{
  "n_layer": 9,
  "d_model": 192,
  "n_kv_head": 4,
  "d_mlp": 768,
  "activation": "swiglu",
  "norm": "rmsnorm",
  "qk_norm": false,
  "attn_scale": 0.125,
  "parallel_block": false,
  "init_std_o": 0.0391,
  "init_std_up": 0.0452,
  "lr": 0.00583,
  "grad_clip": 2.0,
  "final_lr_fraction": 0.1,
  "doc_mask": true
}
Each number is 500 + 25 x the weight over the matrix's rms, rounded and kept within 0 to 999. Layers, rows and columns count from 0. Numbers have three digits each.

# down: layer 3 MLP down (transposed), 768x192, rms 0.116, rows 289-355, columns 0-63
# gate: layer 3 MLP gate, 768x192, rms 0.128, rows 290-356, columns 0-63
# up: layer 3 MLP up, 768x192, rms 0.126, rows 290-355, columns 0-63
down289:459486462479497520519532502500490513535510496514467455544487491480507504467508495486513496442559510536503491475522485478525475496525576473504514487522518513507465507526471531502523496479542511
gate290:479526476456540556512513522496508471536495482514534486528559443546521527506520534508525534521442523485457511464498528514501495541492505462487489547534508492485496552494492462441525565515496507
up290:433494558492477474513515472521503515492522525519495496497524439532491515474484510480547511477466457471501497469522501486518505528539520468485519493532543515494499508493529521482487518495468503
down290:518507507507476496469502475520514486507477460514513512491470440481567539495490520497527467513490478500487486470484529532562490514493505455496530536472502524499484563525519464538487546481498490
gate291:516476516533471480512489520482519515483467541507449486522513441510549542474491514489550471498461516495498518522495503482559529492512490544519551485457500527502467500493483515523527526485479516
up291:445517475522476494586500481447531529527523506448532531516476479519526464455501508540506522515519504497527558525515490467530539511509533533520532511481543532463488503562501491502542517507509507
down291:517500547465517484501475514523507462515469524529521476479478538473531524497503524468490486493533497485522532515547519509475468470545502552453483469507496500477489529540495472545524535508499516
gate292:497501521545488506513495473529489495505491539483466527501502498495518506449494521494475491467515525517495470450529500510455481526491469498460510490454512554500499519473485519474498502549482522
up292:472465521463498505478527506454513501535482566480501527495501535505533447506475533514476517502522498476485425463493476481495480500465541482539509494494504435507501530542538494501481507537525529
down292:510494518459488504447473484540495458521480518518495484484517477513557535493491560512434447483489447491486506494501517473484485476533536458479518521463526489524542493492482496518468492508458539
gate293:525508463458497487519512498501462516473502467517527491465529517519452493499490483479528470478454483502502496546502506515502491482489516528504510504511482481481491536437528506479492445496474518
up293:486496504520479517532438455522484552522506504492457494548482462472496524520501473503512510522517487463511516492462479496542473546520500505529527515495451467489497516517442474488478543492519504
down293:474526491495492508479485493498521506528496515508494523488521474502523506492543487517490498493517502502498478475485481460494514479479495471497510480502518518519485498541464501529491551469453463
gate294:519491493525536438516473479476494516477510499514503434495470515495499549521512481513492517509515498511476504452504536500503507495504449479500488504483533483490509477462529483542505450525514502
up294:490511490509496494484515503508498476508515489483514494489501524488484521456521490510508481485495499465484524521545519451516529500448469474495495497473528487502489513547526534544485483462471492
down294:466484529512496451536466536522518532503509506486531514498450506485532513486439449498530535530488496500493522521473472483488482515482458482491532473477502486483538514474532488489543476535531491
gate295:540459485487487467501496548532470528487493492504502506495510493459522457493485529466495455476524491440471488481468523470497496467525553476473492521484495483481491524446475500465473492481503496
up295:491549533496463462491494459474496500485511477518535563495512514475510522499501446522498522509489482483496510539466503545495563454491571526489528544550472492503468536459520460498512463525500479
down295:496498532483501515474529510480546480442556530501528528484485485537478494544457471513456494499510512483456482507528476491495507520491478512518505479548500474486472545479510491509491508496524468
gate296:503520521530524516469454533548472493504509521539487490502517529462504495519449537538504493508488504479433492510508537493494505505509495488520479518475483542490507547468506469470486534500461522
up296:530490487514510473442450514519487490504487512464476537522485506456494523503487491526522496530475479468515537469482497525520502480475498512531513554518537461468522483504482496496468510470495550
down296:522485525491517541528479550497482473507485511435480492537530489499478464518482477482498471519496510504447494475498481488460460499453510542487530515459495470483522513481484482511511533487507460
gate297:507567492536501437492498523535499461485497454458544515518500467498471500471499538513496538485479482579510492508479495585488498516474514518497492503469508520510504541506513468545515533526529493
up297:486541450492485508505522509490479460513473514463543499481505494483499476498482510481547435518527514506511520479502491505514500528451496467488488489491526516519537481500494568480451512558485501
down297:499497522481529528534466581502473502524490529509545528461532472533497528525525506463512482475555548481486526524483532468464520495470473525528511514511471457500496557506524494484488521497512522
gate298:460474531493481498464496506469552513478488518528527520494520467548531482487521530501544481542542492541479536489529508491547508488432495462506483508512529482508547467466474520534512507491468510
up298:459491535531485473493558524514501479521501456487515483463515535450522523488501528476498488480521510524442471462501459512499496540520515515486493471511504518534479506462498507484488511470519490
down298:521518518492531506490516499480519496494513504499469495472485496495477484472472542469544539562482497489499483498455499458488498524535488514505467506496482494493512525549488481468522471488522515
gate299:485505452450514509506475511452466536477478489505525471517463491488483487465521536505455493445488518564462489483498489509516557483527519478502548499502515468475453512494484518475469465491467486
up299:536483529521509464505503491482513500434493494508513507537500548561521479504520521495490504521499478442525531491494523498445502453493547522492490498520502527512536475547482501493503482517449439
down299:492497486499491491456458489489499490481563487475527524518521500481480477425433525475515527561480520513485470497524525541479508485505548510550519432512488488521541476470505450506484484511468483
gate300:500471544531472494489548488492454513464475547495474518507537462513504507493490481511460520492475544535468541486549504527505520507511492471478507457503538477551510527497499522507485513515525472
up300:467499544537491490471461518489460511504528496474501553518487490519483521480479530507495486498481503497491488479487525479526507495490469518509488506497501508467478500519495496487472483563509498
down300:518512500498476453469470486495505515459504512482546477495483502518499497498493476526497470511485473495490492493535503470536439474487460446463496483509520458503518507511461518488480561511516506
gate301:490484508551489502522498498505488457507502503486522496499518455514493490489516502502516523493470483492502500525535491499541498467495494510521515531472505539509460480533469510503476462508493500
up301:522544504513494521508545494509528501454470521506485500503506501491552491508489495489495507477505517453499511516466501464459551477498548498492498518511502512492530506474481481491499521520534503
down301:509516485522518473482500504480529495504495503489520486482533539511536510515464460509523517493460512532457504485503508458503500493466512543511520515492465527542451508484489518531508516502469480
gate302:463507510497470522460531474469532476477481469483528535464502484466490514525520517489488454462526485482505539512510506494496463478441517491494478505516512514486533510488501522477496503567515509
up302:580525495506530532474471445493491508481491478473504509514493487484485502512563504480490513532527558447452479517470537549513507504506530507472505524498450465469469533487483486492485532515489460
down302:511538470519516481502503495508440504514519513510472482560567493492503506530493476531484479535491443483482493577513478493565520483540502515502499500449519466507484506520506504498504451518527509
gate303:509498539443505436529509510501490528474546484500521546450519466514520487496503545477474458520514484535518479486500513496551511487478528469467501495488510453472524494483521485476539439551464478
up303:457498506515553496518549518520483488449508507515526492560513490561479524519525484503556498540509512526515533526495496473508501505474545471503512521510434509496418490506482500511488507505509486
down303:485498525477506504521492485501505501493473447451530500519483522508517468536502474461501444481499515561456531504505478485465464529515513503504492523517504474502482509462449518522500518492509515
gate304:511503498486483524476502517482478494534524475515550536511513498560485534504501503505515516511511479558462496493523513511502484500504531521505489519497498495496542476493480492498477499466482471
up304:464522501476495492488496494486503460537509475507499535527505511504494454459504537477449505517511493502531553491476488522507468472480495548509502539496516492497541499481500483460530505451497511
down304:461485489542509494504526522497504482514535462470484508534436509529509515512496509487520520518503480486486531496472518497469533490503496493487498468510521459493517469510505485493532520421533488
gate305:466488525538480489478562516507477517429450497481478501514497514535525525494545464500514490515487505520486506490457527476525462461524439494495462466483462525535469478536523512531505525503512468
up305:444490503514473534493498502506482462528532549517510506501410496508471529523464510504485517492479493502494514528521489515507470460545527510515523476533513470491524491485465479508556501472501456
down305:573506522509519499482522496493499506501480532494539465502550470478495497498488509501534542492524515511476486473516503511506481555473509494484483461572511473445484468501495468515494502475487467
gate306:538510511471454496518491529500530536499516498510510513519493500498504489461517483471514525492526517490542482526449469482491523530506475513455512508499494507530492507477483512497517499485509505
up306:490527510483492520497480486490517481489478496547519505481488507496487488461466468514495495509508491509487497480533490513502517483501530446527505509461495441504535487476481500466494478484506493
down306:474535503488492524507477503474461487544523463469528524496511485505555469537520489467507487473496474435482509488523495483507469497503496534496480480543521540505506504526486502537478501530526476
gate307:491476481522505487522537487518489509478506505495476543465483463511493495505534478496438483516547511472480488437461503468518508477476499505540521500486502528530448494517500534596472539472499481
up307:546516506492529496546498538501533496501466535501492506527539525515494511565524497525579524540487498506485520483514496508478490537565533539521467540487510469510476495532498472500520510488471445
down307:509455471466529489498530501493470464520477504506464489511474497574497514529496503560495516462481541509541555534469478536501474517529490498477560493546521476467471501517506546508453536509474518
gate308:460446535503508530490497499489508526473484510491506511470546503539486498544522494468493495540447497538489484533525476501504528504459490515494480475479520554486456504459491495519538507468523498
up308:486541468517543534505488453487466509507473519541547529539481544465492536494430526550493529522478527474487469460527502484502508484474546483501504495495458508445463465488556529475484468485483466
down308:478492487503492494471526510513469489546486488522525542493559494476508501529512468517476473544474504503491529479531505482542494477489503521489494507503505494459481503500508529472537514501529464
gate309:505495454520448486467542499501474467507493471499496507512505461475502446541515538503478520506482553497504500518522528510504472473514502483502528523500481479478482477513525460493496561461505481
up309:547452497545514469475500480548467506472491495549479493532504491482491517489523514497506508481524493491451479470502463469473494522506513537530500533459493500477519498497512517505536487519489505
down309:500499495502518494486510525489513462538477492530471514511503516501452501515476501504489492495520516535530523515503478504457471553520513516504502503510494547531479507470522536489494486507464540
gate310:495476560493487452504498520496499483501506495485511456507497506492441500545490513430515452517495505504536493510479543477535502522540469542453486459536499486506474475527546512465540514568537509
up310:520478496522473529458439438502518505494503532542493504491498504513463483490483545483516517522470510550522486486493478497478504517488492520489535489478506487514540511475501546486518535536500501
down310:487540477513496511464513485521501497483538477488487485481474479524526497521496500500533476502516497462499470537506492499486514530585508499461507500476522489504489470484547506499478536487517505
gate311:484442468506472496539530546493466494492480469475520514506574533473463481508487532505483515505572520516507437472455494494520480466484511474513478460472484518548493472520574490559459454513469482
up311:463550477544517484521504452505487488485555559504520482523503501524514476474474503467483489565472532535469465491533508493501476528533514502501532495524498483514505524503466477488488507503492482
down311:515509493539504522471519488539473483508505489494482540521516459519463520471537457483525505496500501521523519495503451486531514560460505534489496526498468479519496521475516507482526470533501494
gate312:520504466468534443465502521480475533534436474457486549523547524444542477518526479554461500468487492463514476568471530527459497483469468513415483509539511538537493501526526564527464485498506458
up312:478488464504510478501501553481505477473479525470518469484507521525526491518510514513527495467486492496502515468476560479522519519490488469563523533492522490530518475507539461493435485494469509
down312:470486468482472476492501491473509492528513497516481475519499490506490528456497510486501502555488491444537521525481469513483472487488451480511492461471493477491483484479483481520485494523494484
gate313:533529510504475487455523503505491529490447489479498539523520488531532513497516512497495518525481494486485533464475494496514500485490512496522510444509509503497458521445517497516512549502510486
up313:520534449513454494496493511517514465501505488484488490491490455497519504512496500498519492507505536480451477516456457464467522536495517520478527516520476489462473456543534521473491519494489491
down313:538545501468506524513471505478531506475468493501496493481511517487456429513481510507491488533546536533490483492498484482507520513534506526550494486500511514503510498490498471489484473561494473
gate314:507503488502494493524512523443490529494509531466522483476497495464499491466491496558435503512486515497505496480529511496484471497485506507527516512532514502463499508508500505455501439506512483
up314:513499435508504452527495502504533481471519560470486520472492528519482478508509514526504476490476450491508500514523520468507458544493473515548497511522470497479518500514549511489475449492487466
down314:502510508502522508528579451443495539494496526492470492458490515491515516544494507482493481533510489468525474484531510538466478502479522544522515567510528503490510463533453502463518470484521516
gate315:521477499480509517491515505461517467471460589507499473482525536519453478489502521440488472515502495473519453479460557523481554479520527496526493544479454510508499500516464497503525517505507531
up315:555498502488492466499496432483492499481505497517527473509499569532511503526507488478513466521521487474455528488508515517548482518533492518484493481509499504492466529482497484471489493491468489
down315:535532478457536512488531538497486477534456529496515485543553481514501504502470493495516484487511522489519486483508550529489517529506500491497480494480474467502518516426486510518527533524481511
gate316:517499482522500489473500504504495510466505537498469496508512479545478533492518522498498543489510500468502520519485513484512476476485527498460520486517483488481503519500467489492507486523480470
up316:516501511501495544499491476497479542490502492456517476508481488445505523504534490486482501491515497519495495465501478521503522495508521480495507482518482544531496515477503495467528500544560502
down316:498504490478521490490492525478475519530560545544493501492503483485517471491534452531487547479486467473491473523510580498534550492469499463475512507515484474478483556536467493545528505524482491
gate317:510563520484459522495516494464554521504523480451489527534491524525513521543522494495526502521491538528490450519484550532539507495450529523523493541500503485485505535459494485532510479506498492
up317:477503480456518483470507466508495506470490478493529498510540526491449499527477544513518504477513517467442484503541495509470551483524476487495520542515562507496564463468546497478515466520480538
down317:469506505493504450525584499471522503546493478491511528478464463481489496490517495528522466505499502486504484477502559484526490536467519484525476489515510487484447500509508530523538524502472509
gate318:488496501501454525470490506510474504499495506495490493502499489455472470481496500456503495502478496529547518543463512491476492503518528502492510462474491533499510516462465499502505512522497532
up318:522501488462526555492510496505479497469516500472489497466510500513537523531459483490489520483523489486483500486483490492467492459511507499520507555489499500476463526485482499512495488467506514
down318:548526472496481507520441487504491501516506524483511491522496489527483513490491482490499551551484488459490482500513491475511511492499502501459528472509472510510478477539501498479480511506479495
gate319:538521492511486502464517520470493501521486497484457486528487512542554491480469495491497476515487471470486516465516535476519433552509470505470480542489525521511515506540507481503524491514500485
up319:475499489472511477509476511515518474464495517485511549514481475494504522533509526558488535483518475482499488540512500493482533498528536484514491434434496444478529496514472545469488551473499543
down319:491521501515513488514509506484452530521455536524496486488442538484461497511485495485487523552478527496484512514487485512464504517528505543517484501471542513513518482513477501437499464491519514
gate320:515462531533496477463500513517495549529544498509501484483548484485527539489458514527493493448480497496496508508525499515477512531483497494506528553497486535502511529489539524498518521553515479
up320:491561508481498519461488475464517479497466520467495520493465518522444452511490487489497502509501522523477492532509493474488517485480497484501499522508535485475484503525503483510497484490495485
down320:507509514535511506456489469518485510484486496482460501547471520497466496513540489555518495514551496503485531514518509502480505495491507521563467517494513494515497505499530519517460508471471516
gate321:487523545495493481527489542488479489483495487503490512476523472539497509487506520514487489524532477521473488506492458491510489490513515486518476506494504505480481472507467454483523493490483511
up321:498487526478528520549479526465486485477495454526473510499459533540510492478534527496516502485513545486484491494519481480478517525536478515525476514467534501493497443509534496503492496505537434
down321:451481512503465485531512513509515501503459502480549478466481525495504507462536466493501521485487480536517544520473482503511455534485513487496490487513510506543490553500462521470487502466507515
gate322:517522531456493517493509503468528489495488504480511501475512460489487475501481517501508471509499497514506506533516512489494450501497515500507473488563493503502484473465477505450490477493516518
up322:504524511472506434494495513516511488512495488508490469512502477470507497478476523544495501510456546531540499528522471505494443459487504487483515501529488455540470480495502507501498474485461515
down322:500473502499531480463534545518479518489501546481528487534514527514518500526484473495494535504488508491544526541504490519526514524488547484513528514495516488497525546513523503504531540524517452
gate323:517463524492523454439500532462492492518470470528517517519536533535494485462521485464562496477525542483513455460504538507490482489511513488523465466514526491464530485530481537510486489494475503
up323:489484505521477520519477535500506516477525509586510517546529539494544504478493504519500489500525518512515504507555493517522526458493478486512472509504489526493468523503478525514484470511546512
down323:436478494547495505524476483520514489517510489510506468429511473486524524526451492525481502490510466467465497441500490444533501501502492514463503472500462528462495469464480516485511437488492490
gate324:497499498514499467510512509488497487497492505505493535466495479519510453470510521474526461481518495519527492538514507531491455489511535525489484511461464481515477483445521537501467518483518493
up324:525516520472486530512485488472491510511470478528491510504508532515469508483478499496489532522457478518502514505522505500537548540475509479501521502490503488495483523503459539525504493505517526
down324:515482510513475474554492494529515494489517547510516485512461525512500540480524513527533535509530511481493492505476494497499449492493534461502468495514507475531548488469524465445458517471499477
gate325:472543498461509471534490505479536474502526553481506532482582448536543498528467516513509501506466541493509475475487508521493463446487471512527501504438463511468514481491512515488440518466497500
up325:533522485490519473481509507510507481443456494506500485537508457471518510525496473557456528527536495468508519520501514466505478485495472538482524479462470489494489510546521495489477521464552503
down325:523485443504502515549510514488487470507523498503521472581518568512531505494502492483474471493479463511511497477474492518474489485529451442497498510460545486470488495534525483487479548509519525
gate326:464469474510515507484533503510486544510507479510504514491504439517493507481498459517506525532503514523505508480477513520547461477552554538523528516485502482488516509488515466511479549517516493
up326:505500505407478464473477483479475482457520509504479514489496521518498484503485502470530505531483480485493495528495523525438503526491472473500474518475491515510521509531490513499489488439476501
down326:487570493502528488516497506509523486511494503514507491505478500482505550480448489505482477565500469538501452493503485523493502505491498480513524505466513493472530456491530527524532489531532505
gate327:490485505481506467488507506486563485542527499527523521493527489514519505531513524511469526509480518504529472547464550484511509520514507551516528463539515482481508505502519515445499477480487448
up327:467454520469493520464507477515468486486525491508523547475539522485503526498519538514503479476502532505524504449481516482474493507476506496539535515479482444497486483501536501538512480513533503
down327:503485510513458538526516487488507448510520477496488516474470456517535567521494508506491513448494490493504550507506513490532505465503502550481474514503470498515508548482517520533545482472522479
gate328:466489465495486508538498486510487506513536507509503493511482491539494530545508508478519510499519473463501496501504520513489544475449502504501585545556508478524465498488465506482496504514512514
up328:464520539498537481512479510542492474475493497511488502469492489548487506492539540472521504490503509497502483528451544544506522497495509522454490528468468528511495477494508529500563499503494515
down328:513516437483474511546501520499497483455474467487486501520511461501477522518468494471483491525480471473506500503455515487489527493507534506542540492473511510502512496477483503470491511525480501
gate329:510486487528506479537533502474531480500502467498553511502532497508464533489519468525490500494465488442518487524464454472485478486458488495529487535522488473452551488497476510545527487492482497
up329:501496510463498460487501514466510492560493512520500548551495533492500532517509501517488489502494485451522485490507526537497509483463486502472502475501451492516512488493498529504531515511486505
down329:540512531533508506511532505470475497560508486465511508506496476450513465452480514447513525498500518500493470497511512526510508523448546518492489493503516489526501506491468468512569514505520490
gate330:478488490496497506565489458498505523497479498478479485520487508491504493523522501548508509518426512494497486504486496481496492493547505501532520497513470499490497559475516444489507510497542495
up330:513487547508529486513485482544468454526485535471526514515522500470452538478487548492478517476513453494533478439511513497501477513518485517516521498556514456466460568512466502508486496507536488
down330:515450453485531506521492494503492497500541540474510510471508490531494481495503453475494521465500530497475497474550506479491476487512507476515505480511478487525501489467496511505524492516486513
gate331:447503512522526508516554461489506494502485490457501523523533452513527474542498520504464542458501507487520497515474478501511531500513500486526542455515498471504484525465510487520513490527489460
up331:457487525514473492530469529492499501503511532514474524513511525491521498559507464516503491476558497480476496451526500531525484526512521480497517501499529514484487494567522518512522551523543465
down331:469502507516536467441476515507499484448516537508516488486527489499500497460503517495479553473520516516533467473469465496539502517486486489476499509515520501486463488525457533484551488499482506
gate332:501529472514541492442422513476494516493505522489526480517544491504522524485501498522471470517515495467508432511554510499535491496521507485490527456494520508493489481517482466450491518489484512
up332:557553527479526522501516459511541487495505503536519492501446473513512549487481509462548480485520459485512510520525500507537476520498488531460523513530468475509490493502508491520473497501469480
down332:489491503458422464504553489489502501472512487490481468515473517496494476488501517483500509508489486498541499520454444528480486513503500518483454555522493508539486449484505448522426473513473519
gate333:486508509472500469492453532479553477428488487531502533511493480518444519537520515483520487508445522519523462456455471475500518502461471481476545516442447505466501504485417490489483508513483490
up333:499482528531487493470477504508479526521474513516497536482511534447494488506474531495495491493521528502494517506427517508511546536549490527546526522490527513470506490487507504535494469469503545
down333:505493442504511559509521483467509515523556477521498497468503533519493460466490521477578506544536507488506467542469515504472475526518497526499501471483497500528467479500523475478506446507503490
gate334:544515530431469486483572472540520481472503506535509484544477524530480491514521467465502540505445512538476496534475484482520498523509491487514506496491500501472485504507491484509484505478514519
up334:453479488479479495510526510456525502528506555496486523490517493540500523532510497462492499508514518522513469477466450473524502518481450486482487494464557496532512506512455496493501550529517541
down334:504496496497505520488502530490454484483504523497553529532533524481531447523498474546512512494544477447520479473475512514450519481499527507486477482514535507501493484511537511491500502543484494
gate335:527493508493512461505497512466481496468512497479500449470527508467503541480511518512498536500521526500521450465486519519508519534526503508516503493441516540487458521489495544498534515527479511
up335:500494538480526511503496477513518509496546469514497518503500494510471499491506502566532511535535516500523538484503453468495495483518492524507498437461567510498527492513548513501435492521495498
down335:482517520508474481465495483516547483469514513471487520535464524504472501500502509520491477544470531535457499525497479514507535468475507543525472531477517495483491510481523502507470468484484454
gate336:495479522530467530495491492521461487530508446515523526463499483502466514563552498582554519461543509490536443500498494518517462523474487470478553501494515510480524525510464452496540510526538463
up336:514526485495512483534495509485474508466509488495525471498525519515467486563514473478492456499481493512526509442541466517485498525495492463536501485497524467489477497521497479525476554482500461
down336:486475552503489486500504494476484463489489502500543542443480492541487502500457512468511477486511481511492493543490467487509495537487533477473486458537502480492522498438528533502514499467473528
gate337:501498444509486509496486466498503491513516463514467519465488512521486471473546471480499516516528492510484497528520524485496512488505489457531481510498459504473528496495460530472485510534479503
up337:513527450546482477512517463469503482507513491517507512478466494541490498491506509468504498516509456512507529538489488495489505526460492466511469496491484494508541501506505512527516519524479524
down337:523525516502488509516500496510458516501509508520525513503449509552481542494465483506515479492511496512511529518506467508483483520496532509515471487486483477548537521528538541506488515490499540
gate338:500511516502497504537501464503495487511499503525536490515475497493477519486551493535464526505505477487485530508478516533510496490498518486455489508502492478452508483519458493528518507536514518
up338:484464523512497501515474486483514505464477502486499495476535487500515487523458471488540505487520552497517474487555493511509530508518463526546511492497526504545437512469509516505513503517504471
down338:505484478517535485499535475505521458486467493498500476515503466502459529488518485512491457479456508508495508481538508497496510497532485489517479543493492517483464493484523539492487506494495504
gate339:470451505500542498484500467513468525527484564530472483512530483472491466523478491490453537498548448503496505456463524509525494476488463434493541507464498526487482503514524495507558473521478499
up339:505473514496536452520494497507467520467531514549466488516514503477487543526520460541461542518533478525505490422497522513531529491467512506537483547529455503485484521459489493559543457475461482
down339:436499494547490541496460484491448472507505484509488489489532461468431540494544477525521473492488529497485557513479505503508513488481563488499479529462531538528564535499500502477518502510534507
gate340:467497485482521481540559529470526505515475535505463476470497482482459496487477505532484488486540517550492476475459516511542481488470490477484487530463498537475534505490479523518517489497551514
up340:488477513503483497515499543474514479491472520513499495596506472475466457510490538484470479459489505520505461499513506496479480530486492495495525511468469526564520495549498533483514494514519497
down340:499523527518542503551470459481503506485499519483514486496499504528465493487492528519468526479507491531477489503453503528533464452535518494493491507463538523507480493457513499469553463538473496
gate341:464511465492531523516481513523541517499523504473503464506503534446546459519516497492506509480536516536545477538484553470474501492507497463531487531519470521488495454493508512504495468555504518
up341:485502496506498482528500500522500493483513535489514503493524530463493540523514568476483498469473484536490533475500551482508502509473517471541540516501504480476546500479494572474505540534464521
down341:526486519476496480517511510481521503501523539499497509477547538476482507524483493499477514465472490537454506531528535492534512527494499484496479467494524504504508499499445516476508507482552491
gate342:543487501490492494533538477473498570505493528494509508497453450462512503500516506501513465481450494499489474479466527509505498463506475512503500478527555525525511493509494486503461490508435492
up342:491479456489471493507470523531513498446493508488523535472507458491504518533512479474510453491470499493486492532500512487498436471452456523483496504507548477527494489481513506495488483458494556
down342:482465489543506512503515506506527496505531497470505556534523533571547521538527469513508512513505464476487520519512484536457503467456516505522500488496467498507492526500491509496502467531522492
gate343:537515513539510483459473520511505483529469511506534510526509465581538472487540505577526474515497489509506454492460517480476508472448478488504570453498494528504535498522496514504482487517507509
up343:485492513466504455467550492523462546418507489545487503538478525504483526520460509498470479471537516493494510500534498488497537489498512483505486510476511506490497475484511511510491524520548485
down343:521483490511512459476441535495517478493503512483513487491503437499485516472479527513542473527518531491501457487522536484471490477472521482468473454502518470542497489499499475527527486511447541
gate344:544419527516481494536506462463524507520532508463551478515480525519563472515516486477514498492486503489535538478503490500546427514511491541497526503446545513513473497522458507481548488494514496
up344:523517494500513515510516517479507511511460528494498471480493478519520516509488523474494510539451519526514484480492508493466491536464455511524488514482453510450529498490480479466548508468544547
down344:526472489495474511450481493508524488486521534513515471539487475483531515471479508513453512493513484474483538462506445552515464423571479493513536561488503479504514497469500437507481520519520491
gate345:485479529507501521519522509500484484505509510489490491519476500495478496489479489497517492509514479497504464490454527548517509529496510530504469517494498522493513497531493476502515447500503521
up345:517481505497503494521534499542510518492497498486486469503468481490495491501520502502545513459536531529482480514498522501499516529486471501455497483526497501479501493521512511503539452477483493
down345:523505500474482521535507512477512509477505510514537528461503506478503509498503491456501560518460533489516489514471503539485479505502524522502494486483451510498489492504482484494465470510498508
gate346:522547531488494491491492496538496491514492442503529500513489480482499493510502517516502469470465520459523480495481479446482504446488473485515483529516429500496527503514514512510446511526526515
up346:501477501486521487529467486513485484492491508493504489511448538465503448484464511496544474514491498444482564488513523512502502552533492491473446525549515459486498543537484525452490505466517469
down346:529479504510532475479466514508511482520483478530515465478493500495442489497515446545491490439515523518481524507542467492488499479496528492501522507505464518519464511496483495533479527489504464
gate347:516456453551482487568518518464548473523472486485505529521493485508508490490575525481516520458493527518502485503527513535526459488515470485521520479486465511524496484474455469466483520452523474
up347:548508497469505490524461507476469519526504480535538555477500506513488496499506491471473514495543494487462479546513515529472497472548494517557507520556515484502499496479527498485557535538483508
down347:483495513490510534501463514548542521504518525534513474496496501503475484531473547487508503528537474448481544519498478474480495491506485492509510476514509469514441493498464540498487494451517555
gate348:476493518507505477526510519518545508493535529513492503498523501515481506507480510523471515483496488499499526514502486534524515456513453509521498455458496526459501510519548473528490495470473500
up348:500524530538487499525497484481475488496478490503547530527499485492504510502513519514471480504513463525504495500499473524496527518470517496530461525504483489487469494481511495502518482537452504
down348:523486510479508513514541493485479464504506477492520525451571441468501511503540492498526496542548543522531485470485488497494483461516532498549482523466492487495526496499516478491509472494525510
gate349:523541464531495498480462534528480531463460513499516480490509552491520524505488550470463475509451564514474538503547492460576477452484443499488507529487467528498512535537502519538526483497497489
up349:518468495525516509498497516507536504464456488530502477460510483477511491483530459493486476518491479552506509515509481503516533521495522494449517469493543504476497427533471546488510461552502511
down349:467521490455483476520544517477480510531457472517505550509534501494494473491490478525489484471529461499476488514475460504492461509488492519492501473507528493467470517469572513465473441520518472
gate350:511499485497461523499491525510494519518513500489513505486521522504513449496511486477469513538497487508493478471489474498507516512484494497533484501480494473495485514514500501497476498481514480
up350:499513523503502540466468515470538504528494542534475513475515490529498479501495525467475472536449478500504483492499454515489502560551528519502494468496514486492517467490493534488478496460494512
down350:509556526475528513508478480476519534499505496528487477521486500534493500508454496534519511523470520530488496550502501493487504465493483507448515478462490530518511552547522525502542476476464509
gate351:502520473475499479535478497543501446491475489488498493473537509500537465513502479550492462485513496481465511500505478509484479445460501468567541487474462481481488487497480517550490520470502525
up351:481476475520540450465507503523507536517519536513497485496507524515451487473475531540473518488509498491505510509536498503507513491493490509508523509502522539480515480519519524486505480497499496
down351:503485453568467504488510507492505470486498492505478525500533496503527509489514535540479518522467511498519514534478484498478498506526538457486498483495507490486515506460477492512528508529444500
gate352:514505500505519480484552521498495528510508475496497505515531519529519539497508535537514509521494489469536488505538514476522493488460553485493510455498480466517457502526502508516490530495509466
up352:529495524519528522510516513519518484541477469499477487553524486539481482505494551535535474480500503502525506470469470473470506502556505480492485470484498455496461466495468541520516524459457526
down352:513493521472435502511480495482493501516473473521532484501499465467518533468495544513528520487507524498499505487530513478506525523519506481527518518503486520488522520524492505525540511506509481
gate353:525504510479519512474479482535435515477485502497507499447493463466520528493512521498532512528519501472507474542508549518511538518448505506490496506520496486498510501506512520502473480508519467
up353:540512494514485485517487492485488553539525501518474479477508525467464518485517511510560478500498500538496531476515491504517535515512489491513517522504512505518477497498484513524468494452528465
down353:457469486520517443500472496485503469534545506563494509523490533551486473504527527534501514481494495514504553485479521507505528540517513503499509505502531466507503540514490487497517498500507494
gate354:490515482485473527483508494524458494513463503499521483524535506495508478484501500483500493481489525493514482499509487518539494518504517457495523516498499521444459523557526474489509493516456508
up354:443479513486494524488498533474478435526520455469471530500476456548482485493525452496519475505517483488479514517459534500506501488485455481490481499507521495519543504419492529466491492502520519
down354:463485488520502497466478496476513531503533467484497539494516513500567521542565478514527508481487493542531486480522505469509463495476478534550500484495520492505506510498498506528507504461496503
gate355:496475517489533505523488472424512483493490529505491482474544504550470529522494492510528534518503466474499451468502498515553536509505552517508496510464519466463493530521450490499542504474528490
up355:473468508480522508468477489502532559535461496512467532513452515528490491515451548525487526525503504497478487461490483500471545462485491489535499491479511489500518515519512548487511512498459473
down355:528521477505466500507477518527500492465495537474527484491464526491499503499511544499497498531453503481449483505514505461501499560505507505505484514501485501469502533482478516446500495481481500
gate356:475521517477527537518546516528459456503484503500538504501501471488501523510499499508518503486494505514474510512476496485486487509481541534460486529528493486503542509527501512539494547503520484